config.toml
qk_norm = false
init_std_down = 0.0
lr_head = 0.0103
dataset = "wikipedia_en"
Each number is 500 + 50 x the weight over its row's rms, rounded and kept within 0 to 999. Layers, rows and columns count from 0. Numbers have three digits each. The size before them is the row's rms in percent of the matrix's.

# up: layer 11 MLP up, 512x256, rms 0.11, rows 415-511, columns 192-255
# down: layer 11 MLP down (transposed), 512x256, rms 0.102, rows 415-511, columns 192-255
up415 091:516523499488593486520590520556463455485493486560448478489480536488461382445476489522441410567498523463531466514557569550541560613536546502461529461510485437563464450464496497452517513520545437
down415 098:483491483434452522587472532441521542434475501443473511560603379511544564538564496524561528448439460540551523550553459625586486467527495525487456508449666544551509499484548550433541433457477465
up416 084:466572433576481458483456525547533500514460515476506350586511606495445515482550527506634544475498473461511539568508539525466493462562519477483560625502485545499481430407464527540510482422520551
down416 082:551544533524480524471499595562483493432491428531374556568615479516521464434526530448596488510501519516493459497539583534494473434483475484489478503532510458588437553557472473391527587507577521
up417 091:513503514583435498443564489434539516385525571411602512572478486517480446437504536544522486460491439510363523456501523464478584470538470538542523557549531449556512548502518494590455560545533528
down417 085:434532514432492411531559483452532486445441518505518534562516498517457526494458515469494488438456446491565540537471525468421435494471474509483501445536503536622526379518561508426548537435575465
up418 104:463543523512493548501572534573571517530466444456525459491519530530496513547364529516512443488520433490420465452439573512506615544420405532502528508478540546495488456545536498490472477390462509
down418 098:441475586553462588588420479506517506363486464509489380484601487508486469521485546562499494469458558442437537512500577536558534482513431557524486476516518467464505425528449459492493522432489439
up419 101:564552507543495640505429489534525518539471512514506510462489532491527472427442426530592439497509445445548458515499520473517493554503519427527632510527511517545544632446427502507569599538460489
down419 105:532461528443523543542535553401575539440508475486493598339531615471529426529503436513461446427613581505539515541551526576506424448505539513480443527491522517521503513570438464538542526478521490
up420 106:480485504420525496538478577520561501559510470468514443518444490676440466453490502498473527468486494471489578466581518574452527570467492471473512506429396486544428500480550514504485514441560554
down420 102:534525491510400439493550552467546523544480516364498534445476564574437446465438534427473600461491578450486467441397401602560433564461514497387458480540462525534439453482458533523405584590492536
up421 096:573467460533547512575544513455441364450492552527495533501522384408492523537442516542445535474480376548499475486417584566587565569488482486529505444558509500517456519503495616498570442462582506
down421 102:491559451395497543549393459489479511497553509474531521444466459588565504385552511536454465514489440516474471511408494462458499622498586570582517561555462459516479510465541474556544543503483351
up422 094:523530534419529559494503448457440520499550486402538453431543444443477490513434485480566527501507517491533640469478520519465521593502470550517500503558523389476437535534506396543570529370522486
down422 083:505416503476383511487491465506435488475540441485468454489620436558529576558561346514552573534504542564475458565547515474476487548524589532444394491469513489495500472506558532491597423502645524
up423 101:520543404509597515516577575536539374576523444432485441530506524562464505467539556569513452482498466548551498431493543547499462543463580523546496509551545525472556458563510457544452439521536434
down423 108:475462517483495590487470549567553519498582429468434513471459488535529505522495482501634530592510559455563607475511586533417499355515553516595465531518539456518468532516479506544395500482495448
up424 118:444453413410533644487421544585497570547575439507501491535477458495488512533477556521607469464491474414519495517490502533665474528518453408474475527553475507403457475479495581511488582526497491
down424 120:528533513463414512512463557518532454530563529542485449454555415534390548489462463483460514453584506500585439543541553541556459481432521496502527480495553497498521512538630443441645445455500531
up425 096:404546472519514538527502506558498561395460496538450517564530469520501584548542495521507583624520490515500523463494525536469519539452537553527517496572472509480507452404485512602474546485597530
down425 083:408616524431524476542553541483403544511481604601469476534473472498464473589497457542550505501528561519517613564522546449507491570502548538502493472493608612536436493546468553437488423470437557
up426 110:369519428583547520408519492357563516519552488502502539546461559544453491493424463488541605523499461484386511444548590515431538534486563567561440513572537549462500509502476517517545570527416491
down426 110:477512512468511463478545504441490501545646403529470471553515499562569533453529454456538527457497456604517386543486522466529557586481461441406548568491440480462411613456493543426460504447494500
up427 108:516504618554513427555463474401503534421457517522522453545500502522542518546495505512511540501377466474573561480440548462531443566523523540491344483477438507600558583571393486495373520493513515
down427 104:584465630400532541548542468470449544496448467515459481520576506501489525499484525464503442470406502555581542568492611521547472479476398506476494543514581513426519466484509527468455531482547456
up428 100:492502578502561538574481459543449536521530455428419448462518546555422340559455507495468432505508481558456446516537484540491521552469488494384370535640464529528501548442487526453491494519438546
down428 099:430528500433487520546468502521469446648480502572567522503553579543487493588423434535598585534546535424456425531415495442473385454471481530542496532535574563388441533502485542462428564606475454
up429 096:393564544655489563455477474494507553502506423462661389507509485571567523447555521536477602474499408518569454512527550442405633513485442507475448495523513516505542459428442555501549470506439515
down429 103:492470465604560505541488476496505595537504574502535425516489466514587555481581503536560470519448402498505517601449526459494565468511435486456485522511483490520472508520447478544543473579482561
up430 097:493531503491552497382536503469537459493568480513479536545446464477394518530470504499551483447549452513517555529443396567527606581453471478501460436557463443514509553430513496426438504537400551
down430 101:497534521553551553529465485476484565440403551503424474540419428530518388508462472606475523488447472439429454534558524409559592465465545432476507483534563480473444516468543436480529527464473516
up431 091:570530528482537514449520507530569491507521529506514536491548508675582531475435529499501445430428436512483584563558492526472462428486450514458549453474550486590518520528556417515476549453509491
down431 090:589443508541573468593546501475516541532453507503493363556490510557561552520495501477523549470553496493535418575574529524491498465496500483502467441561594550396483587521474546486467446503604492
up432 107:470458441470453485482523490519540474525446518447506514545449510489522550481563544493522581449420548414439483510545460581432530487509392465417485520521470587519532570522509519571524509434484507
down432 115:517506452457513518527601454548473481487491369554490503559520394489530531446567505423661468485481467500479443487573447492508584499427526428493503432442559449471423563456491555503470521475512496
up433 111:485559496472442542529482432475427458541497554417569570497582571533499464550369495549381557566508574619507528467424510513567502576553577539503389493570503465585508480507434514546422509547522516
down433 115:454478491434485531544530528426461449479436542560524525518470497389509524562471503450437487433567464487463467483446466524480517400489519524525604500567511407447451460575482502545485586466421498
up434 093:537619532509519438536445555600464394523434476481470449497504465522468463527513579557565601459530409488545465475466516435555511438513552524502535521524503426358504569503494456528340439517520481
down434 094:515373488498593529470583489499548486491429534477510434552559452547590483406529555458471504501513474477592558525467502476494449417459566567479526433516457508457447472451444539518655523577515566
up435 081:429535479452521453551519544569476515375547529483514539582502524380507450446470550505512517516545527447523455554504516456474411450430568464437487500543446579464519534483581521458514564490417601
down435 071:476499465498520487470457431531572533546507358508468579543482513512484556457580577468461404478510445476487536535481519594446588524507522531445470424556493480449472482446437540460453452496447593
up436 103:549504370519588453515447519584536500536444486455445582442411498523533482529479564462485489498529472481545443538531569592389395504473543471445553595527548508465443525417532588505456609493545470
down436 102:517486496541551486508580515551513513500510552472577610484341553552434415560529551456463504537475448464407479436524567589538380424491520503608485506536541435486573491483540510522469576491485527
up437 105:478528562495440599508534544485487505575488497398533504487530565431462436478538503517528554504495459513456572503359513518543525558461529511401483452474495485556489557493470488472544460494467420
down437 100:465530556551496461409460469470389541499459448457314569568461562551547529449483524440451506458477503489533569520589555474477460557353505526582410470474456522504517576472593580437517467462528516
up438 098:516500488418535552546509544485484481506437467499491524469545446521474529477547536539447474435539417447513544511489478479443487526433477456431449427441439468469512414426488518471633519477503539
down438 105:576570431462405485457533462526489547556585537510415540436508454427427543464434554441403539471405572517403504579489426464501518437596487511551410400506582530414471446582492549402466511485528433
up439 106:528451545554526548514486579565540571531525503536533580498530511486529499491444525604476467440461480555482491510546506473359464574479496523487444534551395525524405499504519530461582552470490553
down439 103:549445481486487445557458447480491512499557604505513450475495507507624497487439528405578448480480499513487551569586544518514517471511520446516499500542563536417567502522516413392442578465514542
up440 086:471560458451585493571547452525472492463436557500584420569481452548433474488520529497504502541474578507512473470445439420492483486439474450508488515474528571477502492511551535558586471487565494
down440 073:491532444509439575520509487553502416468601352440455430514470529521527496501548534490543464474413514559425507507412482542434463486415492606442560581449456478565531511502502592390439448463503473
up441 077:404573445460490514472563564538484460481515520427512535536498441458439467456513517468573525434500490484510490447480542531460482441433498447420552508545469599436520464579513459515422565459525545
down441 071:534573567420485435427537508468437461390440448446520540480518485426579446425577552493412402465544412510469505510494448512472553556517453503479516566532534534494411579532438528446444480518495450
up442 095:463525494485535444516508541524432564622540579546515442478555485464483533570486481518505449409504435388374514447608447509448450557512592489482538499470536495440499482475514597498429466438476489
down442 084:450429510548458513497542456536517487581530488527423422523575508472493485513547329470582460503511561549601535525632498560528462554525468491475454536591545570452474503449491409441507436547471469
up443 111:423496530477472546548482703522496447492515523508538505524532464498497435514497561434497474516530457500454424541511575526495409507543468519488562510470478559546427580469465435521421508467487434
down443 115:557467638578450441553510472538518500556507487507555458464521422581527460537469508435527502426502571568533481446556537404506379553527481438518497460646487598509563559450523599504520481483497462
up444 095:500493441488518506516502394478488514409435406560522423482494510509473555540454528548393434563475546543455568477523599594503520540450480517435479450513515463601524466540430443504516539469351531
down444 093:520455515535470438535434563521502559412494511546482507534401446429489499487469425574530500526578558541532564473470430434585509526503535426497456510455565516520578501487562446488448548521445511
up445 089:444534406516538494428521487426520560558522553533496526487430456618541463469541546590567499506497484482518558561514459377469493562534434493501461523557490602505525468517515520474449472482459477
down445 098:469505607498597547477550505472444431430416526435446421533464469424560525426555436489546572429572482557540500506510539494503514557506531491387458504498502392432522531515471483395506468485458467
up446 112:504521432524513511463607471462519529493498487539477529577509478452459467472487501496473459466578490565477380477513568552539500523476587509496495524599458420556469639520440439459474553601429477
down446 103:585581528458504528387458572468481524468509555406492569427574502474440481532483507510529527488561550536458514466504435430542543473573492407382429566572526498518514434494539496485530536527575471
up447 108:553497453449406485473541495531459430476568521608504518494529493465533479509403471482411482512470514542457584528519551586482507496554499456485485485555462531466532639486590455666530595542443426
down447 100:545456451499488519605530582479539546441450495454426464397517454566552622452510498431515589480471555462486544491452497501479435524515616426483504539490534512470564444463506532655578584482469573
up448 106:511568462460518366458396476560452465427411479529379503436507452518494520517524495486567519501473496537484444435512536466522379493421517451502428500492522534548469482438563500518500593524526482
down448 110:514447474470520505510474544437510452548484463484475507540562446568420456456551702489544504502450409447467459488492515468574449478555468492461540428553545535476439477496482470433467499481543592
up449 092:444477491506514532495536512442534521576493580531471522519499593551533536558527507495474553556547548439551523488541477566414510441538539439504554551553424466487479617436587488497505556515457408
down449 080:520574532560512517563629501529516486514533499562465459535556508550431421467458585593526535526464516503428539467494486573553544508469453526523430358532568549499526530625429477377508533438554519
up450 091:497548492589543631430510501497540399439579462492485441515544484531538504403534494493401497472500533520481440535595536450522381561606502456584529473537480502562487531532592586515428484497479529
down450 082:538446569447525560483525509496526522421537502510413416571511571512482454481429503533588549482485430497508464578536494461593396436542483437431548488520404526607555417453503512472583504536541586
up451 111:503466542522547467453569543448513484471360509520458562540542594494483498570513480586558496565426495452506476554603485454513484544554482531460508440540539537543446466495545612563487512481557499
down451 120:491483488495567447440555481473518548490463584570507471474414478539501520562476519437485532446464512529531531543585466503528525443600497477537473468422513515403522473527485578466486528503496495
up452 102:510565532494495462471456488477569538476512522421442451509491432514444535461479537565493550556434469492433465532417486559456406476479509458583434473505473542550507461555561502459470538466436573
down452 104:482513515615414451509425466471458475563526508330461427484546446368452479540574570593379547517510431501483444462473535375488459512481496489534527509595461537497507557427578449452509531478502592
up453 106:579600525493551412545473490468507456398525581508570503549504538541481484472611585480487475444512433469382574519546435552511512554470641545447502459521413440473473478433434545500468425429460530
down453 108:432523477586527562515514464497515486477498491465470603487562448544436494433535560526488475514463353456534528512384497413437482446549526469412547502509481469483525454489425450527483532497457510
up454 113:436547472419634541530498498405557557420497465433432398467586393505486490532482492486480521510509434431516469479410560438555533559495527506459431535412462528492506455410442544440502461584538539
down454 121:503419449379527480448492496513544438492542469569483496517469489575454463556475562470510507515464507441518457506487425478457515576582410529515518512540510517533472533514470518542508463518417467
up455 110:583448430523366466578479568542506471486432604514466473507531593445459526449496506491538523583474443455525504550536540543477518582484608460533447466520490477434534610536534541467522491512458458
down455 103:481477495451542543501491469440433539493494424488447433418530480518470376521438445522609523537541530527429479419508549507492472508538549494467394427471407483506527566377507497466531599441406555
up456 092:442552547376492517476582454497498425458541485525485636467486523500478449567531472492451544526528570419505486462484553490482487512481533463485479530495438486569450448605515512579501421444447457
down456 086:537497448544497496360528520435508519501488475476433576431539508539533479515496674509528476517540502531536427502435542439494456571454416522480504546468483495503487484470500513569528508467559463
up457 102:502531481549477496486493507551523458461506551480473532488535547452477418489421476485533599575430415490503488574474538504520491485353401535492452519571508562554520561522534524492476482466528536
down457 107:511557411574532551515517587516496523449479556481460484536550467546483572448471542508556521500512425497543501449491484526440384495506532425435526490522471432521405461493344463462518501552501492
up458 080:481554515512568484560476534452405491464486548502427405570463476598448517522508484494431560566526440481543580498509550573515455458412457515488474415540503536575470414531510554577512497498510489
down458 074:518495564460500481474482515532501441463466467467506508429488494499565466396547488506511406466445430528519570534423482490542447585477431468538483542614461507483563456531505505468531507424557456
up459 111:573493461566452521470470538487502546543641513428503533485553563521473396449412597474562497571489468417496582630516609505512410588486496464525525444567542499477698420526495437496442556582473478
down459 120:558552543400539432496466472530519542562485534556436498451454468513537423516559472496534556511509557466612556529520540440512459560366422409499532635415467567507424492517428607485452452452544386
up460 087:515482481440572477443555526576438462535426444625532504601496530519490512431570496570512537510475537400551545584489493531513464491502560422530551476566406483666464479471558482489511461527467503
down460 077:505551516498420580511509476503507565469591490583479531573575520483528503559543495416423481473446436516486519435489546440604527557475425360474454438538470518497494527530505534493401445573496532
up461 101:571487537571543560441572595509459505458412535482405433503534518468413572491432415592470463460512453491429547443509507519438380602426474520495532454516455539531477530508461506489543557484506506
down461 113:445559501530510484534587556464504598484468539488489401485522481543473576443588482466527500440550522503482448487509501555493573459524513520458531502524567441395411574496385430587500447483413490
up462 111:410471526447508472519508523511517513459466567476598558459497429451543481533494469493397497494490431497474417467485405513535477417530508491466419498440483569525494565559506507424486501525464484
down462 108:527475546508468501477533468494596623418527546516542522432496434533371419529505480423485477513551451440551522539590573440505483498498494481486469413549513441427448529502414513515629484545582510
up463 110:508469529578548446456453452549512591440592527457493516513543469420470484513444541528506540453480512494440470490482481452552489403595535517543454501471504427532459524470518449440526423577563460
down463 115:587528585532466448502498475490531514419600480553499470481444506558460557473525526534478518478496410521574450481518411492493415534491471449502492498434520451596483446513398553448506512514452581
up464 114:554450495473505566499494472564521474565537484494494562441539453472530493481506557480585475523517430415439492518432551505576592539505508446591486479635486538490546587511431522480610433466460376
down464 121:531453501501586422594466482544480534517483533450507555523500570435428538507493573470504447426523482457502516553464491497534531484618502423453411533520530494551475503524482536512422469400556512
up465 079:577536462485547559439520607504643494580513511560518512467559459466486467452512538546476532488421442435580515580504471482486508543492412580409473505591449472516635447439511496569393557477532453
down465 073:524488550568503473531536466582544552517534467500542566543472483542537518543544308556498431523499579530395489567532500538522492530550377494491527550506581578473540602525436432483530385494497570
up466 099:513528441454467556492504539496567475588497499455471474449522476437474499494465435490497458510422441479487479469460465542502510541572563427445525454639445689474437561506412443503559570530518409
down466 104:522412479658590537517477517495539492582504458502481502479456551490537473576435515512514473502432470487544477454694628399558490522569468503493522455514516458504549556486493480555552469494573488
up467 105:503517528520564493529404551611654569519439491442556477461509437483502523459524515498527497478389496488471535492471548449485419487410532444505586556508508572406542533454455478486393463405495542
down467 101:518477472537525542563518418600390517464479543480546469549498483473512538480560431529518498481395500457588481582475463511427411461524407458488484549533495562540475448491382511508459603458466550
up468 105:555500499455563502476444524517472579443603498506503430544534485481466513401389494495488378562454426500410513453410523532521518558499463486574528479497476494449480430476524520461496441517552452
down468 104:540464473405592507564369529466463547496523469446411505522494467514410415452459364508473368564565400543473546464372483492502469424486588401509442501557489422445434440520475353471431427561437481
up469 106:516483402507515530538573546550401448469471496504506457584535534505413507409509558532549507491415534442475384521566503529491407495525472535547516462501546502422499475465461448434521488541630573
down469 104:512501529500474417449465531451449517539385519476478615481554469477413468570472542522497534578495490509532463520614507493418474571442490488536449561487547526575445511469452499444445461545475491
up470 108:499428548491519532525559536572457490582512562478441415518549485463529549444413553579477511501572497553486505547539526661452545515482521499552521451530551438377492575533421451467513583486506507
down470 109:505454404496589452464467503456448549506503507549688503498548537529478450458507515472536537509460631526530485494512433497419503470512465489472527566562505506521495544566536504504475490483486446
up471 106:529456507524490444486461550547582540588495442498502445564543437508426545530476525488522430495491525482537463510620585401483486485349519574487493564501466494535571623498514497557537466422451435
down471 098:556520580551569492467547431412464497473524481476397496505464492586477494476490500535468549543557508560453515470503425502415468459536547462524423540452527529522473493623601474436495549462517436
up472 087:440511476508494450510538566535416462546488581481441491556501547498409433507439508491524519503493434591535535555486461604393535553577375482519438491583524441501502577544514459568463511465436495
down472 074:576437559446427521466558548462508463561465496481437530545561487653576582565447471496529469562495478533564538530470608510572515574480533423438443540549496517490448512482518550391474467516511475
up473 095:517522442546522451489465436497458537443455467393514537524536516491433509521523499480550440522437474549559450401521558503474559513511425503440431511508544508540530458429509483594430514586444486
down473 094:414516493531498516502574436446481393391541503489452558616598441484505564544494497424470503400531511536511572541577596534480470465507551450494405455565544478449515508436521466530503514561436599
up474 106:493526537523446570436446500509612506461577497412530531400485447528462503524480494530574526517520558475499450428507410520475520540533458507487480492513453513527496509488553510482473513413514441
down474 115:477523596558525482509465469495576452511556501549513522494439527523392560505463454484443546577462601432613480403576527481440543477422514525503398525503393535509562582425474535445521520467533596
up475 117:393545482388503464510516549429569479495470503508482434456489475547616510496486476568501541498443520510551446528513573499430481544587497446503473453565486477506564512431513512407465566535472488
down475 122:477494457483583468552510435449489481434466480470589431410593500485501479533577501425505490636542515568472538438506411524497546598541534476454533523511523543448530586543506503486513577541486511
up476 117:503448473487585491562502468467505472527547498527534515570488484467468456439489530545440507512499536509513505584523476484535521554594469491514506492452408467574586561445528531498582478594561561
down476 123:416493512469515466453478418593477547507554462544476433540548480518505540478545486588509498466489479511568489439457528437492478485568543510499540605485527625535591492458410508530582573504569482
up477 102:550627514514550493527430523433500532510559455623383468449522439463466461466421481498483530450489495537499505444499481452463471507562387498538528479468400516370489574507468525517450522463521529
down477 094:391439539495567532484537507455530518398537507481395490564546447515567432469556486482543472539452468517472554558468492481479488516489506449527526385481542571569544601562471534488465565513474375
up478 098:619351404526611452548489545441423564502460436429463538520503588548519484540502480511494494451486492405512420556493560528469535545524579534526550523575417463529469588473469453550449494514559528
down478 100:562398425472513437568532434457552523437463516393433482479490417536449442438468489456502450503414493428471572495461500563522435483507569547487565490578517467627507465534406543407389502568593428
up479 097:367561434448558473508588540594536509453537539515545367575519506511532556523582444503486511473498569438574444558459416539490522476532589466451573459525506565546507500462539526516520510419469519
down479 080:534513482449482459499464550485560530544482541532445556504528439485448436509497463429532533478533542532488496519459471523535416522546388429346480539537473495510507460548490499555479582490466452
up480 093:542392427542426482547447511453460451489413497475452464532576501480477534475509557569502485471531514561608578521487527595414463480571496466522407535535494522614482529539453439524481575465508570
down480 087:555411494428474475561451507518549507516386614544468499534507487518495611604403539524490493448455526497530463482503385497557495567380503503473541459595462459435480506468563475458489506484511425
up481 102:548418479428543529553538513610518508515430450459494529504538470508419586438511523477484415542473537515525523502520529498452509471479520590469497459471457432510503537459538532494515530485502401
down481 105:509440519462479456460495493486516570484469427487584501483518488502409582464436601486521534444422531478568404419544521539422472431414561531491423466528532446499500500469464400435478459548490567
up482 106:538527442481482473454497448427496462538507551483532495420571563467455484517557522473442533543569511452457509594488533440471526448483549469443470557488481419449502490430463527398386491488608504
down482 111:554519470472435439492466467472560562478517613429441514481514501492576556380477538460487559481577495529590533502606419591463546434538514569522453504516486524466444434484496433502448579480447486
up483 087:445428636482514547511538495513429550542483533492497444541523522504522526428472540592425606502494533499548461539560485579420527500570523456445494575539558537464594480520467485493550466453551441
down483 071:551554452500490500502530508494492515552473500466508570573535481530408378563446621523535494493435503475472535534470500447532524515555506520512460512535516513453524556424492503437466523519516501
up484 102:538535391466455481507544588525496430500538546433504512495516466475506498480487522470626521446500499505473359479482693444429404590484618523495566463579472486442428465602467469580412473462411368
down484 103:522447510525509495519557465453485528426422472414483533476532503466464519554523395454596480547476431472524485453470513589471476415533519543551455535494437486434469520556482491459484459481549465
up485 098:540523472548577471401477551604401491519526561486445464487523480516525494516590578503462498523446559463544450525446553497482543548519425518420505485451448486512534501487463542464389534524559564
down485 104:523511471512510417511509471534511514529514613534523591482554484512356528494514503515549474486419501574416535576487542519452448547573521420522555392511466477485467442456427514476582431585445455
up486 102:570547450464436466555483635541495452488458523496530544528552537516513549506468582516518466402451461448399533467498452475493518439525609474513528544485460553514535523517507520588485454431451427
down486 092:490426418496448514583547428517468540510532505505523578492426482477479591612493606505492629506425368503494567501519532489580442365552625488522465507450513584530532459508461507560488569482486454
up487 105:497550569503601452534521564520436511549520489432504503520481517461582537541470520407438556509446470534499488467409529579461471559413576490427552532492536472468522485537485527498385444470489474
down487 095:499541559567324510498603581469518597537470546533430511504498506526409520469543478500607404500491609551526513402544501503593493470603478567465508536550503505527577396421550510466502491516534464
up488 083:430532528425442515491525599518512538466537478444509429516470490535389483532491555490547542490559480473584471568539481478454579530500497472426511496537494484551516504458584467506554585477562489
down488 075:527459465569555502410488485482502443528476546644497579595541528469532425526453468430512498517486482512435472586454550545437489544463452602482495463575552509478596558562467472460422506416505510
up489 092:533463480542477477500467555504519405452472525492453387486617474383497610547485491411512430435470443487512441457515421536551531510501512464472463562553461513544513491479566392497548497546466335
down489 088:472557555501597597465499497521570479594444509542494464520498533506568441585554429491572469542539587474533523461517441452488473510489500454436476603528452585491512498495473522517515439567503519
up490 100:409471455444436550445525540556479457395433604473443551513528432483453563529459528589428414436468478576577541540532416598476433512520573476484478479494490412585379428564443572458381426522488400
down490 092:536504527610518484585440549514521525482536485434500493487520563587489454446549391407492507513514476470552578531542466526495547451488540463492528513470451622405560490431487458527426497478440454
up491 111:462538461467521494497457552476421492436533502571415508547523338440460563514505529527550542519554472442480413455589472566435425543409488521510478511423514497495447516575435617509580495471598478
down491 113:450503478530489537555467545497503609477492545574498526439471463480454448444543490452519496517443523458538406429427444447486461484508497505488511549464497518515347447576370560538515462564499507
up492 096:448417502542550520522535507515572513457420539483555487470524555458550531584542571432558536446540478520449469513503467423504458552553502527550473453486465460450411573557494548519455545365492532
down492 090:514459431495435430529506479504578553559499507493501517482477561497437455453552491511494437522465514456537516503452523494496497457503579557563454544502498480495478509459505449412528534558565514
up493 094:454373534492497538522535487427548496568577464459521510501507557525375489541541502501490448475468395434498530435542468525550502528539532437464459512548486491524425501572535424477522480569461581
down493 097:458501447560507593549480510504407419544550515481479547512502581567478457530485494496522523539503496526459511529501460563472526469430491446514470451522543483466425430500543459513461530510497508
up494 098:446533540542563487490538573578511546563492483549431467503476521458519456571524513530463505536535547499563611576514589531533504479458620495392474552459507481553460562544519493513418463502505476
down494 092:499425547483584517572483510497461503411548472479468491471594492581552423501595482482560516558516471664577510550493506472473508425445539459568411537536511457506581516419525561591536573531534533
up495 111:439505448457525489547423463455494419431488546501450508477546554490422560550409537467431450536510465499570498523544553513441496575503524449427428524564445491522456399625469442411481518443415556
down495 133:535467529477516522474560561566488528625460446502507452509444467533503463503442463484509546454514490436471477487475440455458497586511560503535456473517326558493458532410492456525454491509462426
up496 106:543514437505440520464523541392562566493410488492504529511599479467489500519452535446505574587508422521432510518443488539487531430540445404479425520556550523522499464507460498498476570579585470
down496 107:573444482444482534575489520519520559567425508568438467521547524566434521486488663459615377526456451547510561489530464616468533493610472522479465424507610453441554416541571530404462536383620538
up497 096:539511400523515526545544417537493424505456522571465572497548528415473512479461434464494398480477494484512519503382553433515571426492487460482495457666585513512529562486572475401442421480505555
down497 083:499530448557503495478531520396462539505526510482437453473500487544392500480555532557526569466419507588484472475438496509442459543469465519478513463434529473484556528437513489505506552448598468
up498 087:458545521515394483509447507537455483503495501450579545543539543436517589511561438575520435446546479525521488473540507593508474409495504553503485603466449439487495488511550436469462465523483524
down498 081:567570432485433493471518527463551428472468539475517588527519417500494454510555449465492509450513484527457499507442471481516457392513491476499458462416495369496505438484560502477527509610512499
up499 107:488527422593488499554414483454542504456561384483540427494465558490467390542499486407479522535466447485526505496432412507610561563446389474480559524469471526519526449479516555496468520488540541
down499 107:587442425524459515493534554604525556524476491549519503500575466580489452432403482427450506533458465481540452575439594467482502498497423569601469493458485499436503544489543536483418519469485444
up500 102:474405521465575496484466473594535415438420502454444420502572534568452503522548510412508397564461431494507519457514485447585469544515571526426524595544428566430518428417568514527533457446471438
down500 104:460462517537526513513581464512437567466460481469508393480578533542521485521574461429509469471530526644582528547456480489546500406455561539567535513630584478564558558452476462471426568493528451
up501 087:531551385506539446437509513507561486577505468455566409544551430581541474472546546454555459535501522545572489582603537481513475561554466522450530582554480587516466546548462512513519442469438423
down501 072:527501480538426558420440485559407508473451421487471466597581500436514501476670529466563502495505478484485509512425559538512428485510438468527520531597511530512471496414477488447448425488457425
up502 107:488446531466470506506479462531449446539593443495539554559539559575499537534474441544442406448498541504451507562533432558503521546465409494498495602561462505480527497512458517513455355399522515
down502 093:408555504561625523472579469520420362485504502516397514570505538509504549501553268468514483544401394565490445583508513437516561496492505504507515536445488425390462534534477577521510515559535433
up503 098:545450537499449533423475450526578581485479454431621532573577580476495447409494521448499465443406472526473493481490508586485518587534531462527486548486484586512454456510568569429523543544474500
down503 091:598455525498476499439478450443441468523495447469451506498515467527405531418397556481532533511416487435501460523525618590503488502426515493407518496532494576522517509504574556528547445554519472
up504 113:480522480526397491491462460462513526595547552480474461594553520484483548504469541512441409492475462554580472554487497462465397568508471503537495464509516479512563483456510648466555471535559436
down504 096:471578430507454513554497384543514537499462603461552581502514421458516533549555487439516613495503519548529579411460421460650467560458464562533531510423511474516432587488556496536501477557558428
up505 103:525496586524531547477499528536523564507428523530442490552473517486517485425490509533545504535482524455379450455488505463464459535498581480403565556521430523467418558540533461527507528504584513
down505 102:514514550567476446439500438442470498494573456491539502542571535505495454567457475497469494437436480475486568501467555471477564479445505465401560463512492473526617491442547436546560472611510539
up506 100:440510440484445519345518504500446495473537435505572511445603496572526513476423492587447544533532457555489523422455435526494509538390524608504548524502457453593494464427508451462506481501504529
down506 097:529529462499521442580505448501509499520463441423486485509479516532492544476445484449577456507542471441549558573578528541438429563493522526487464562582474454524496520420522482460541418522579518
up507 110:460578550480626485510483379466490577402553521492580489488594492485449456472459534488566509510488544552459526454510432486456589503472505487472485412542488540447484546459485475436466496504497477
down507 111:487591501547563451498520418529476483571475445515485537476487465486473456480498532466524426487577571580504556542475517548487497409494481538541422484466514469514374524502488499488492492490409520
up508 090:523529537526466491499469487483416516514497476449549536569597445464496519602471512500431422509573545469527503455405512484576508512505428469481464482562572523542479537456507546581567537543458419
down508 095:533474474565448526450554514469453452460558410452498608502529466572594482538553509519441473558510489557464517545584580441492527525592490555474458409572444556498466525490562542475612535497501453
up509 095:614510508462466476410529488527465484448456463558504498559499560548450497547580546494504506497552459434465384438504503465442465522544620464463523407530452536465527455530450546532466475522492575
down509 096:496554489543494523444457537463572437570504497484539460552450478566443462478578462562551478524542490532525530484501534443526420505459545539449498502488429442523490503445497548580553534576515485
up510 091:476581482522514537413451545596461510536492433409560421506528449550559514591514527457530523540556502452389471554567509452493534463559576427418496469421477442499489533474526485508465567549504545
down510 099:565486413478503505465536534505467537534536559441542421461445590629447524545513526524693525491508424530467571488463466433449392450537503543513506422549383514469506426522541429492475557486557503
up511 101:434506457487434497509481529459400506430437449492500478554505527465474444501429473492498399501551515379530523593411471505480556478535531569494459418543427549502509529478426535404397516492478529
down511 096:474464558491477443452505515556495429514490489460466532497552490554484529448511469499524492532487400496513487480511530518423435429495368386495450500435518521602478434501451531515521459488590535